Each number is 500 + 50 x the weight over its row's rms, rounded and kept within 0 to 999. Layers, rows and columns count from 0. Numbers have three digits each. The size before them is the row's rms in percent of the matrix's.

# up: layer 2 MLP up, 768x256, rms 0.129, rows 472-651, columns 128-159
# down: layer 2 MLP down (transposed), 768x256, rms 0.117, rows 472-651, columns 128-159
up472 098:523487407536450485475445485482476502492449446537564531520553470541466508462549472525485495527499
down472 105:476477426504520542534446514522435499540468447578649544480504548487510429519430423442556496496488
up473 095:465581461530461485477464453322573500537552464522567515479413492522496492520478461552485479553467
down473 105:477492537473481424610453523503451526362529519496552622540462468431543533509594549524487471474513
up474 102:467446555585485490501479558511490499560475456481539436547532494532473444551520492519427516503463
down474 099:494486466498423491377536509412561478414419510552392506453397547523485483558446422552484450462561
up475 098:498462509470544512458462553532409497445386476556481447574501557462517475462535421540598509445469
down475 103:446458463379557500447542554415564569510598484466532485535510404516480438586551441403543505561469
up476 097:500456489548500510588491466280474527529483503455407496460417564382502510442524457511568526476432
down476 103:465549517433509449473396510495508446531522478562460493516519470569594400562548501434497425505535
up477 095:404513499483537514587566516494460540525502390465555555440488586470378540516455482447532389500580
down477 104:470492404533401471512464419557477587460422489549519512536467478570572587485489511518620486524535
up478 102:443505530590515551491520533543475568449450458511447474482453468578622513446569607571455491504438
down478 094:528491524594569584587456481492604451573486581582507533506491599531498459452432470478569381578539
up479 104:489455585470450487550587498555497478588490496453458417551458400499572588489547522477495537461530
down479 106:468448465560494484519527517461427534431511514552559475454538534560395536499453499594524578483503
up480 103:472454503532469499419473510517364407446489602412450550508488485508473502484521523468435456504533
down480 108:458482470434487561482421499537573415538476521559499543587478469465528365415441442537420545452566
up481 094:525531457524453531453460478416445503523492426483567549601622477524512537499489496540526558412541
down481 096:488577442473464433684500451515553465503387543537536515535473383472519470495473534480640471580457
up482 099:462562479490512456507485639594437589549565573514409500499424515612488537495488421491496391420574
down482 093:530548536495548510434464433496521469443514537482555519601500505464475493490495462561576520523491
up483 102:486400436514561554513620527569511542463550492544508518466500524449531510480549501561512429428535
down483 111:395510507496510403470416558426520452485486470552470472521603468530476491474468417539561422487493
up484 104:600532643503403554421504570494456463520493592502474449498483594523469490465604518501481454458491
down484 099:504459406553553546528454372536555569482514549427450515481440497429450472434551427539587504537511
up485 104:570512488469424410513498447444457488520470431391454440452536521495548457563522521526453510560475
down485 100:512511546487528501511463483457565364437427571590500548472521512493556482511516471573495526531531
up486 106:461507496491498493520485518434528502500532561548517514570504530521438465476530490566496504544458
down486 103:479484404487394546485455519493517582472549504480546410478454434460430472562572589639511513524489
up487 101:508472453466525465579493487442568525471552502424496496468549541416596445466543454526457445496480
down487 110:518532558554560535513489437486466578486531409540432482492470450517517439499446518441521505444477
up488 099:548514568541463528461534456452489626500439506421529498471489506517516431477477506459477571515446
down488 109:469513498537512546478507479549540432588502504442536484450513503474480521562460570489486518498545
up489 104:522606509581488504532470489440462474466503460415500613483476504431491427455466568425497533483525
down489 102:412551522435402481389463518471474528519508596442519556435465469547553525468504524564520497460502
up490 092:538498479550509437429548459549575527376494483407536518502590545436512428518425525432449473519506
down490 101:504493515497495432534509532451538546498494545463454517505469578504523434438478606536491522456527
up491 105:486521408440425611530477370529535454404509455532602475512542455496476534397518475439435438505449
down491 106:420532573601538524516547488500497400427523506422442519449494473472588516518571551558424555532480
up492 098:413447539538543549546607454432449578525494446465427538446566475590470583484451474529531497491521
down492 102:525521454511355456493493490519514369504581588513522527520528496479466499492453494418502550532495
up493 108:477470637499381515501538512411489479516412578526483489490416481463517502470507479526490528499476
down493 106:526509600559555504502472506519481524492532471497462506419541472484516462503530423477501478462496
up494 097:509554533509455467513472572491550494432473539443506425474499457502484504501533520459551554524343
down494 109:476465463469487440498438525514475436506555501487519480466467523499504437533488442551554513468412
up495 091:524499513506481500475494550575585466502482450524485460523540490491512526470480450462521544399574
down495 100:474498419470380481505547558542572520495471425488504504576524465492467476505504550495531548559521
up496 090:550517530506444584450560491428404509383470538531516430568492546515537491473490491575512481412557
down496 095:546489475541484483525445361503488558478473456486489528492534479565464470580461491434530430427471
up497 109:454512456458460514393454470471495511492507490510500457483411551446533491498432457572415421458531
down497 100:475518475608444450530472542548467433489450597542525563570576521482505623433503490564492542517560
up498 105:504418418423508590513557433604550498483482468465509495554474479505504490548515510394434458538375
down498 104:423579526470437461495487521514504560378481446506521472494510527504499577447517556517525531450538
up499 115:533485485479424549588412511482475533497548534541493413453476443553447493569455488454499625545448
down499 101:377461529400556463500564477428450471542487509434497594483539545518445429516509436447611520556422
up500 105:533473566504446414552486482531486539443434451465455463462587517472571475519550525528518510471517
down500 105:492450547453489546578431446547486526540458550479483495403471507567447546499459474549462453471524
up501 104:344471512619525532583525571504487458504491487473527570524552486459526519562418525510473494521475
down501 094:500491481493544483462441487508525500459513580528558416503399494549451486372533414434594521459458
up502 094:469515427556513511424558554502499450484542484582503337506519472475539608508605538490534494450506
down502 092:518544460429447512552453442408466508473541506556464519493431526533453425475527459494506541448565
up503 106:473553478421451506490470550449562475479509421452455485560605460591534502484463474485501535537498
down503 103:540392553508530583512546491508532525556480529589490533594486602489515437524509485547579465545441
up504 117:475553476540506542467573503500438568562574473526492513537540518530497494514533521426505514430509
down504 090:499375617422512488459539467468577527446500466611466452474558521474508531523539444507473481599469
up505 099:518454482551554542511498436467458478511443532487430453573503572495571519469462443445490557470494
down505 090:513443410473544425583421525510607454521447447466551502551529461409532552471526478484505562499573
up506 091:522480413515443426471519534439456458492612502562467461455421532512491538579506483541487550398509
down506 100:486514464505508534452448532548478492509584489516456513541451527531614477523524493486474429463555
up507 088:457499436509512492538538434528409434517481598544516443318531465473571515418468577493494520525486
down507 090:553470515504487475481431462498446498549546487463540594536428486497486528408531440576518476515536
up508 090:573467608465568507552456414482379451468547505547521461484436468444501434434414436529536507526569
down508 099:458422468445575487367425532530480450493511450484524470457646471429509578505498478420466483494462
up509 103:492552605501505556470455573493566447405509483561476473440470596435572467538497421452507491504457
down509 101:483459607584508472499378535520454454488458482477491463530500436546489477552493528467510483511462
up510 104:523449542500571461449423633516536422516437541371441483460495457403499405541514540459412538508541
down510 104:534567440529476507558395475485542569597541626478423544475500506552502529532490485455587389530451
up511 102:403569466571442533565506573443515546520528394487452477495482461502459485526468479461510437473511
down511 101:499458542559514494522359535485444473525468468490475510428476493488393607565585446505520501473462
up512 090:564528531505408505495505494523416541495582487555534507559553471540525469511498532503513404519500
down512 098:461446527481480534540575488559583482483493516491518528522365576517472515453529536425596500570499
up513 099:477498490494502494506519516412604714521549433491461556483553500441524494489498494464429471403489
down513 093:334515590481560450409565465549421398449540437559546390463524437422446437478516548506497461575487
up514 119:443523507545487401489541494474418411483465515493566552496537519560472517507579486537515495499657
down514 093:515512530640540457466487496570503451464476519522505506528504488513508578429574541481501503455507
up515 098:526448395506512503462588502438515564412591487528574460492418401509553530454466545445474433606383
down515 101:503538541501563522509429563505483445550555460514537560476504534419548464409451476548531503505564
up516 099:525480481545578430489563561584470437523565553507556423481495493459432443458518556468543513495462
down516 105:444498490512421541525507440470543401518474539426420493562559542494488553498552565477471504586479
up517 098:475439554507538483600546440500523548536462489501527457501515481564431577529521432611545530520495
down517 092:406523510586489456468495466460483549488534544459439547516472502510576525551540546456494472525532
up518 089:488524488405544466477469528529567456494472455455370510568464492508409434480462497470482538491494
down518 098:548473474523447516468563410446528598509478478403562469503480508481573564530417522500412443477478
up519 101:534382525593442439498492489506480577449456499604518498517353587508474498385474508471496553474631
down519 098:497578456482428493457518545510499526556457556568524524439555469547522543540524451570513515526504
up520 100:532461486578519512543480454543506436498535523499480517487522541509507429555488489434520653546486
down520 104:499497510467504579461565536402507573533541506464506583576484555485472540437435466429589483516510
up521 091:474536401425506434556523461482474560449483459437517473532556498506463403484563492535518512432553
down521 109:527521497422467484485534435420448499439530565444456499505529459396526426440520557563568497446515
up522 093:492438519564534542508490511468435498454383545555463539504391526485517432525523389543487443534488
down522 103:524461522486529450518557417587471463478549448516475426520500508615468438518518496458466541536503
up523 107:516528522514608497549476469522482459566519504544461557432495597458485487579478505489512586458565
down523 090:469541528477517530509522516479504429448576496522516506526496472491468561499496535623557534542464
up524 104:441493525558410413521484536605513510475541487480522463377498507499452581479487489501503463481487
down524 107:506474552449528516519530487571409470475458534537479561545494563521463524464460595435518571543439
up525 100:457437401464543530488395522500506519508518557479379525574413488420532388518462518481476516565520
down525 104:482583518493484530489453494557569491483509445509440438501484527489530536504552601463569493538497
up526 102:462537472540497413484500468517415557475493554539451485403520438500555436627485484473506513565547
down526 099:504554460452517521538508439478439555465435504501614559484461553571455451423491491535362440517489
up527 091:462493475486509495601471505520427527508487499467513491495461537458432460441567462490525493502391
down527 086:431480500574599541574566482468460474488452585579508512473485530545549433425468425557490434469553
up528 101:483448473479549472534533432556375518433542416418511468555585499458464540508473533592497514529555
down528 105:442566510505454510463518549413525542435460463509541489518437410441484389500473456564387443591512
up529 105:429487534464532569433500439508433492487518506541492489577460509466530520471453535492527603483541
down529 095:489551420611597567452564536472523419510459562490555476541538504533520520510575466468578537500504
up530 100:495483537415474538457502473542441561476467552572524526482585492470483439481496535498451437539447
down530 095:600517393502549428483463614527587463500479462568423509452484543493505529454463492434552504501598
up531 100:475580464481526503585512542453406492508509534511465553499477515400665495457516476434480463468488
down531 102:467531463495598463521504547539516519626508422435488457463483464575504528510458476465577500412497
up532 094:440508420547549500455508483587493619408547477605478546507536509475547458542410433506576466531435
down532 098:456505507594433433527479552537496420531470506421511529492519479548506512385439548493511508563486
up533 098:459463453502447479525420464442423440464515509491455497550576568560636479507483498565579490420444
down533 103:571477548448618456534492488452568492520556517463517558483393486393481545630543629516493539535377
up534 099:473516506548521532487426466453583417470531543470529448463487501512403496502540496525505438452526
down534 094:547497476527456535460536525569431476533546428491482516475452564503420470481487491464666677459497
up535 100:548427441424479565475534596466531496467521556553512479529468509510507529461531472458617548469573
down535 102:480482554499516473596569564546525490407439459494512553479487523519419434497456537438550515450400
up536 088:562472450467464471481483484512534534473489404455491444530529547398432519560482417492509577493518
down536 103:550544399427470485523553407511481555576455480478532429565459486463524479536546618559475439452495
up537 094:535504476466434551523428439417486491442448427417559431406574500431454496463487526557442431492490
down537 096:539515486441453437574495520433535405494504539493449522540462529485488444584587519504512597513580
up538 102:543487527546447518503489584506517465483505424542524582462561457428598405478401522335597505473463
down538 102:495599494544518451628465436554521596506528543464517532496438459509440544465527592460476526446470
up539 100:515417583506410474521605466480395497429442485542480536509466472456531499472548477545488468376506
down539 097:491540643512504519532461433538595542452496506457503538491513516420510556512402487472496452462430
up540 106:477516561502562493524557511587573552429543378492470437512544520440495519479471515554539542454510
down540 096:582513495429502524493458490483638434489468590469512486526525541496535488583584517567468505474497
up541 104:570495410530509523489518577484446556481408454506468512459486531447547473567538542457542383464583
down541 104:481456455467541557440496626444532460441498549498425537492537517502537426485617487527546556456538
up542 101:503493420474556413628505514528557476559475524524526581473502433502433557456476560502513533523405
down542 112:494488383501464430480515560467520414439506561482612534495473625479526476541539439513456528474410
up543 101:521497490468540538571420512480518504486595445493583505491603477516460401578502523518462572513479
down543 102:545548507554553428552533470623475485527525658519501539517468473505556449523448605502528514551488
up544 099:546450509504560430570496461572511575451459511567467445644518510476560500460500456489485533508559
down544 100:573496459395462449452501444584502461587562447435541504534482513504463443450517550594504443432515
up545 096:437342524484421537478481517530541498459541475547599543498506454536360471468484532388534392497476
down545 104:486532482556506472432451477445519511468458465505405523493524446602609474534420458417429441587508
up546 091:517494446455526449500547550532439360452567568501510440516375545492552456428505541500381515419464
down546 090:533428415574514565505407500490499609479461473517505461507563490554471458517409456543531362427488
up547 113:507467523485507554578535505457465487455495417458422604459518473521433447482454471511592475527510
down547 105:547522486395514472475485588548525461518406543444480419536448555551443596500571474514592572533546
up548 100:493535419578496426495503447463468524478544437514508443524475485563560415547454550446580513454510
down548 101:448526516467532535533590473552463517542485565528557506540456459491586453491540460494539580425517
up549 096:488452513455550392592481440525475485544500520442470417551426412458541503497491519574497579529501
down549 109:444508528513478494502486548483468566513534562514586391481480574449494460452504465387490493437496
up550 096:492556593452517471445469424564482651503539557403485381501533480449565482551559510574537549499578
down550 102:440582433398482453496567541505411497504467532520509515515585546457608462510508444496434461461495
up551 106:545438577463494437554432496467463524558490427442453572604526498464535511607523453433523533505542
down551 095:542529495502507568460522507431547421506573524562522595459471564547508454459444581499484577521441
up552 112:520507442496532469475500533456494546570463458568469491537520421530545496457556575508619472494566
down552 101:523512589405502598465519457503552599584498492451462527410377457549441571561440486563404370500584
up553 100:506462523475423433500488495497521408511546568564412462534452439528509515403520486517548565511483
down553 101:487540498477498610435530481617408489472455466461516524491508522532477438543494553523513477544487
up554 095:524521480530496460535420515454517538495460384481467524550541491469461524458443526537559463466491
down554 095:545514521519524545513496527549619478502487537571487428500493464503493548479565517529486523531500
up555 089:434487491473463535462388467504493577496494564454676485362490420517428419503542558476428515567465
down555 088:465508587494546469480479534519577520535538463559454546491496482506438491491517475478564601542484
up556 113:507482542485477475578481482603412462517491533480492376584407479545482485503470551490460395495451
down556 108:476451398449413443529457482628470464456447481499514539572388447427537380590506552498477501518504
up557 107:552484455513576490539511435549459468530508459427521487544512581456489589441497561505566464514442
down557 101:565512491508512425500471492495591483518545488473448582567475517473427390544586514562535459416516
up558 105:443482469390466507477548500504446481459541523488447500408468549614524497446483557522450528590493
down558 098:447534539502476518545456600477530552468565467515402512469569493513421523510495419415512535618452
up559 100:529572456522492480439564564612526463463542468502506476490423462591475569483582465576472465481486
down559 108:427500533462494436589514444508502527554541497486464464474499502615531405533410505507445469518485
up560 101:531505482545520547548528497462539479453497485494530525471657584486457531415463514500435544388539
down560 100:454450467491496533550536543528478445423555459469443533441459457452438568554517579556491513511632
up561 105:528499565488452407462521458438511443543558603550517547443470495503450532541476457474488536464565
down561 110:484427481384582498541541441509472491433489503476507570525529495559466429516442463515545504518462
up562 091:493538500535459422515440513533448586587506563502469546511500542488470557471489522447597415459501
down562 091:465469574532504454474511419545584446494457454562592529448470486494487495528490537498547521441529
up563 114:467455524479466435490516488531465544462506463452536541484518389497546401530449486509464440474529
down563 107:543471457449578485634430494521525530511421453516523507570513493487592464547565488539614551608519
up564 091:500513557480473481420481399478465389461501526461479455455533493505479568496460470501441444540449
down564 093:483454500578485435542493613452482537467455476552560611391456510500510457528493537459513488482612
up565 090:568522435538500492553410402477477533539486544530402473462457500480507491480477549433559598484534
down565 105:482533535446455501566503527446424573445460544530503519476443433479511463476522438442465467534596
up566 083:469500501530574517560593461532538569505527409438530511415483485476565454558484516512509510494486
down566 103:470436565534518418425482565544563539383419399500558484470602463560486389587540386459578446472509
up567 089:474480556525568527475473568484580541350545548452422513565477503516426565544493521468454479487525
down567 099:511483483539509466480542496354453447519508554483510588462503532400506415515525447527520526452511
up568 097:523474544474494512457500451472529447468439494523595474593479511555548471484527586516614579465460
down568 099:508567592438523526554507436509419480540575418467447565459479560474473457402538436511543435533497
up569 107:453524422583449511526487546585498445533569488467561510512571462501496575500569431495545479543447
down569 103:465516396529444518573498507503455495425476451407516403429420509463585518474490370541413477540471
up570 096:527543497604520555445492528575435557441455480447473466428507470472529468518532534532492490527457
down570 098:479539589459541521504537480544410499516540499477411444569418425554484474522403502474484542473446
up571 095:512524489425427412472470544468483458481494526517534374518469529504507388623455487516497520523442
down571 098:528486474555478619516495425553519520605433442459423517481508521436560524393480558472550461405482
up572 093:474494577540498539521568496520507566541544519594494486509475486559491571434526421596457369561549
down572 091:539504476500491454581511427503524455536528504481500526529502437495430493490525531466531503472525
up573 096:460476527462463579532614504501487512600451477532558438526510526537484546529448492502517563464535
down573 087:486498439507506398421470480497495483511525549475457617555527535447469544477511473567524443540469
up574 097:431461547559504483477501556415480602501417514504460596460550542486574600425366406558485587529472
down574 088:514514456542453522503531441588501493555638447481538434541577441544501427635614543467519433510467
up575 101:471457500507457423499500470528477530465537387420525550492570509545547463580518539491486484469562
down575 100:489500445507538518496494499561556375436417502505565453511445513509499502561432519494526570464544
up576 090:559481521536437428510573517543554563563542514600502589541518620476617533500559487386473567410470
down576 093:451447476482498509444509563513473549522530403498549516520521497467451603425508516507524477562506
up577 100:423561429451557466468538490542442458478449490422504490519533528537411498531535535519594508543565
down577 104:514490569500416604528490528517567492552450500490477459597444524533479534548556373533446486485524
up578 098:567543539448424498463539505556411513557448459478412508419608487327582470446457488511526533566548
down578 098:482536474554444488516534504428482482517493516488451465603365533441568454481545589452476482482467
up579 105:567419505475456443436456476498535510515511494509542563504559471519516438493377471535465487464438
down579 103:492539542621464550503547482539495443521496474506489597476500494521533454542569565517485501554476
up580 108:548490597495495565460579561512564474496512463593616514453448555452541455493552458533513465436544
down580 100:502487583522582504562529550498498478466510500497427535497497407482498536517490486508479434593498
up581 098:505541476476508482489507416497483555452532510481509472407517506453489537487488604463555496533565
down581 102:551462378463535438462582517494471447461502499412516587469537433496529532534440444480463481491475
up582 098:518626536503470490496515488539573519515473465479527481444488411505460392551414544523559439447470
down582 097:450556467600484602450480485491494481585450461455519425517449494460497414598581542566515460501458
up583 114:472518484532531585384452525467454487474478552548530499525499587442544448460473420502476448457448
down583 105:506493442384421445510456447433524546521552549566482427543487472423544488561464500570559492539508
up584 097:561448514503441478461495591536481511456502520430505506527501459447539574574503411464546495488346
down584 098:506523448568561497584523497351420493473428466486527476554433485482559530468496456546501476582454
up585 109:484492478546488569329522464598496452495409476510469535491574526490501479446497492506504501381419
down585 114:525440455453484560554515488451471591481503562525505517508522498487511474623577617523547424482520
up586 107:470545477408499470531473500370518528455527536501529563442437550529514442486434407553498578510578
down586 116:526559450570590546529501559457506558553535639558498480509435460541463441553530378497425479504516
up587 095:481466466528561516476439514502524541441537458526478500507552534469484481561433561480489457505561
down587 103:479585542513590584347524524503516535512452419431494459432584499478391442549457526441533469533471
up588 103:487473462494458538559484448476503483444414469533444584588518443453481410503465515499575493458488
down588 103:492423484462518437472496544490509508524539454528491516385528514452508522516415458474500462493590
up589 091:554479537582484468535545451473516628390460481448476570455542576455461408510513442425485465501482
down589 101:497447516592591405565557523477476464448409549538501592599453468434467481540510429513489549469423
up590 113:429539424522561526514449479551525532394567441475568560439540460466510564463510499451445415434591
down590 102:417548458471559500503511657461584594451531479413503457489527604525482441499549502495473614506461
up591 096:497466596428421475454529417528456467613550586547475515498576440427633585462478497403597486481554
down591 100:470451462491496581474486480500455504474544519454538604499446559566621519531450501527540422520580
up592 111:389545457520574459428459500472455521453507563478460458477505482525466514501500527487489584467531
down592 085:499448485361541519473513505528510464390506430489462480534497490414523463477499468496447557587542
up593 103:513517443541522445600433572449538600484460430458503425457291549481440408518467594497564468546466
down593 100:522525604505541566490441532528466376454549492463532467585561511533440475460434494569437489524471
up594 097:405413524504336569463511493567416569423564515515531466444521481481503478504505548436467530362583
down594 094:518449511539486562528526454510499508577438555525538514469504499444530540486512532466544483563487
up595 103:440493559569520455404474457512565573449452526595472513429530462433528466547503459528415534490512
down595 095:570495539520445529516443428550423462614419480527472495498481501499386502492472486569453498514554
up596 106:558482596509474468496434536462528575507520448486467563447426530517459573420495554465483504446507
down596 099:391531541521504487480557435479501444455494502513428500472455542444562538551480546523492475632490
up597 113:418494486514474626447550434496468574366554445378552526508456572492473487586470503476545509467595
down597 102:430465386461536509481487470576533437475534568526399459545558538501492537585552406490492512568541
up598 101:496408412463525608499590561535431502533510465511546442473451528507436449493410572414510458499458
down598 098:519506486499473425459477388558570511497546434485502492537427414485529546365507474529506557513479
up599 097:516432512428500457503516444571433594592557588440457555527624380595423414474458478525572524465474
down599 096:473582515552526568579560538548459535436479492558445465374469521408487580443481552464535515552423
up600 096:519481472508465525478537501460510469482427383509547483398401530534515488551493516415535518448507
down600 103:498457500548513457434483595503498563484492413511534483534490464452490544484526588511435553467496
up601 104:528510497468487550430561456459389495491534447649481598526447557471502476546506538515501417467519
down601 091:484496453433516534511482489551510554591510559476518470529503522500492508426418477461595427539467
up602 102:538559598552411413475581589445474430515526439581561477441446452606557530520599479514545457501451
down602 106:573509503398467490515432521490540504506553474401581497550465471472586472491517581554439557416515
up603 101:505479557521435516500495512458510505537460465490492505559550494506493516542572529518508491453597
down603 102:483549560579487423479547505548510533532493458522616501533511396449535484485548482497429472525575
up604 097:463605440545494516529520553493463426538506558513513401438517499494496412476465406546422462518450
down604 096:460490542509522398419466547535579526486508414446471476457530591487602560508532504437496485448507
up605 100:458472498530504504354490531491472487445598435492496477514470492564518511440538488482482468532451
down605 099:504497519592449480479586540503475574542467542388479458502560528516534537519429570490531526619466
up606 095:501546533508525500449615534618546456580565460462446459380471504505533441542469549543565556519480
down606 090:571513506465559493499468505453616570572433561579505579510491533597467493533508574484545514463573
up607 099:445515574506490479584577436522431524566449444459498468489518503498447526544419453500566545512530
down607 109:508576544558460351466458489495534483542503541518529563487519432472504475506445543466518525496542
up608 105:467422493499565471382508479557287521481484501432495504541510542464454484552447450491535486515412
down608 098:505461518499469472579473498501590483542547448520435490519490554483442514487488573573448556515478
up609 090:512559470507467594457466505549506357434503482532557439498567462491483681391590508553444555495536
down609 108:563498516536352606552544468482478585468505511443553497469502435575519526551462467502516609504510
up610 085:454496421534485464559517505587480453503565425514511522570484596386497516604542489501563480504428
down610 089:550520466509512440513473591478591555458389530483459488626492357484484570408570484536479574414479
up611 091:538385625493535494536444454521522401475452458529512512469427451506476464502454439512455474535534
down611 087:406603331548463519546477591521546553531458487525483481531599519537539520480454590546527468459453
up612 094:469485539599466573508535458506495420486403542580500608496508502498466577429499614534502525479500
down612 101:563469439488561449426545611532413490591456460520440495472556491581511464486537438449498512397574
up613 096:502492545469495423465569505451402569533468560518482522463493575395537589598502534559464498519449
down613 098:539551496434523528375559488485620417493585372512436484451523517496471440477524463545502568505469
up614 099:607454456431507399516418535504536536478542550620420505447583590553538446462499489494559518466556
down614 102:509548526576416540460439592474495516401437458494483530418469503420487471551521586413476530434435
up615 101:480543416517487392508508550572431485455432490474518507475538505473503471478578553515510569443460
down615 106:520495528546535534413461480453541496433514538550488501499470492557493513431495573609552505436519
up616 101:593493580378488521558523572483468512505479476480516509455530562426507488489507468456476470508528
down616 103:503507448542525398475441413607486496509506561543492505490460461500562450432501423542518567465462
up617 100:520423526511504554495569570517528483535452501502472522481485466664448534538470534464428479490492
down617 102:513536517619476601595507480545455510569428556507473519519523494503545379520541428458524422593526
up618 092:592410519534519460541492467496413413460549418567495491616432489610538483548422435451477619480454
down618 098:552502517489380457489415473421528444392510520470499501465462583567466490544567472495481541489468
up619 103:517459381521372493561482436453515553523495453506593570492482599529549589394493446425514491529453
down619 094:483508545557516442528538552506432403421541522571487449425509544486509455628480511511492507521540
up620 095:487493480554493493475452480448458561509426522509553511466524424492506461454625441531549521464466
down620 095:524517557485480562485486569433470537540488542453513524458506469500487467536514605527380489606476
up621 109:462533448578578641436445427543447439513589564464432492407395485552558549496530527613490508484493
down621 104:563477572496483491467475492527572591432386483450459390515569467391581569581481424429445470603524
up622 091:467495475476579474478400600497538557506489446485514468516492507464541377456431576482403450496563
down622 096:511526534462448457652528488545458578486568527442511461516507543680533493558466549402514550577495
up623 101:413448356527495400461426503430476467441476493506581484514441517516544444546491452542505422479596
down623 099:412495558529546573463472513466546405516573500578573546527481557489546537474501427494437486507548
up624 098:507481550441534461618459607580479587563591396492492438462453540520523532559515478468578460561468
down624 108:542551459546450478483576512572538569434513493499356543501526536526527513434547464523532542559501
up625 100:516483579430506453637530456425496561581519427539418471438477405544613533502590512374565405469499
down625 108:478473459511458509456568512503506419408428512457497598478507516549495425558493465507526503461526
up626 086:554535529587422417453604549505436477490547501495478476538520567459496503495470510556590509518501
down626 095:515461495492473553569565467455506556508560493446419531552441460523553425469503502489566494449473
up627 097:471519498468425501506461509586471508506495362470537540576645499443451550459541473455504515488479
down627 105:507590521591576494487412475506550516513428527396471592569457499455453483512489553466483432462553
up628 101:509518440598520374486531504583511496461469544499506496526487508505385505411513467530431469526552
down628 102:443520625573541512516504455505484469580572578507548518518470560481580491467536492593569476517517
up629 096:494429501480544564505485474446437575523503491532512455525453467576618565529486628494446472483483
down629 098:559473555494557444548389544532479504488488533576497476587439522500433490508526490501493580494502
up630 105:409489492517501509442405514521479437538531514555540549531560468507455511521537575570564504367540
down630 101:514565567546549520453446487525484510480486498534411450520432478501565505553556511457461540501450
up631 088:481532524615396483490597424430508479471571545611510483427505467445509525552444469596461531478507
down631 094:619488434460536535500436471548592483508502454428489544475486608490558507564579460561489467555572
up632 098:508507444546464565454438500378505566521576521491391525500561546525454505498411419515482563388496
down632 092:510455522464593481504481515587464475536471428485500393563446534551488503548550558477438399495507
up633 112:552513548513460432528514538508477486501506417512492489536471495510501474543453486497444569400513
down633 101:544503536545520480497441518493557476532469530567431503495502504501441522584538521422514540497541
up634 092:564479488507409446464533516542444460602450489546539547451404480452544430404401525462429514487555
down634 096:462525407560505515474526555538471472416476445531492483564540501455528573492480481502491497456484
up635 094:437447421536494528441587463512503572491507427417402453493537563468558501594443495565527487482476
down635 102:561631413589385492504569516609411495435425580447561459536525556518439559579506518522446533491473
up636 102:445530477442588471572520554594539482486523418468506480585565541523517528562493444592499478588553
down636 103:574381565474497624498523398471521453457492477522544546480468499483474437572538577427453563534459
up637 105:453496559377436502504525539531503489472608488581452583561488414499500489499466508429466454579466
down637 101:533495523593605478425473547435513441515473388505521537463501522495441475501576479469519586577485
up638 101:451512509463458527466548488441425467545510413441551535450481481504484446559506572567467452448469
down638 103:535537461493602513562471529503559536572463513540514503525530486449525487443485526529521543498540
up639 097:482502428513479485477377443446561479557501463491508498506456509508474509569507421614470589495444
down639 106:513435518448491412547589433444501409588532495529630517525466411412526562503496572509502521459519
up640 111:427517471559505509512567515408487558466453516554446531481508557508498490562533551470476575462551
down640 097:530536506522517491464431447514514471549459393564584433585546549415518485507537454390520525529521
up641 097:500545496526528496507514503437464522460518522575535500424512429495421548419477561482400502466405
down641 109:580495459497447457528585464480588546423538559530472444457479469556500482577461483528494499473515
up642 094:494416519436526467563587442497391467501501553453537454473512387521554531661528517538534465487533
down642 086:503497477469562482497383502600519464558475435507463424500478575498446542428498621471400521462456
up643 096:474491507616508508467514582590535525512526481482397603449452539462494451486534447505504509466433
down643 098:524446465470507452483468479395507532494523445481470516524449489540544480454500484429548670580438
up644 103:482445404516529414502461558597427486456525567497446413500510539508517566461608430498590589551509
down644 097:514535619475550479400549475478555525555569505526528497457598497484394512525474529457460624481512
up645 110:423530498469444602491448554428532519495533544514422509434493500386454569531561566569514521509548
down645 101:541511437396467556494501505465438495483496528448496525482480500465517522488588438575438449566456
up646 099:447469554536413546559474565489407570451388509600544482490373483615500622499549461500546485551494
down646 084:567551516544585485506538428512533412550443475503451484518515564488432512547532502497426516523531
up647 095:440512478515483489472542483442527553482527496611557540529456546572665484492497587464596552480523
down647 105:497503530514519444541530504458510584585484437419533505436485496579439507556475547523503548500467
up648 100:480300555511478489504455464510430534472536435511510418567605500449484475482492447524523526429434
down648 098:490510486480484454490516508508596506593569487473529551491423497468467487481501481502515468514567
up649 096:566535531491562445456546389541400420436460460480600453384521523443510527447415478487460466525453
down649 089:539478532440573525523483482452540534417442499572414554519471470493513598495528448492473482460547
up650 112:541471517552558439427487506502430426463556523392530551482488507498504499486462501541521515450439
down650 102:623488580522560563448496532506531470506489546485464619508415456566513515560535579378568427483475
up651 097:443544469465412452498574470487529536525577423550475468519447493533521471458447493513434492484530
down651 099:583468510512606470481576595521473489547574710444548488503575429525454492544555487504548427524529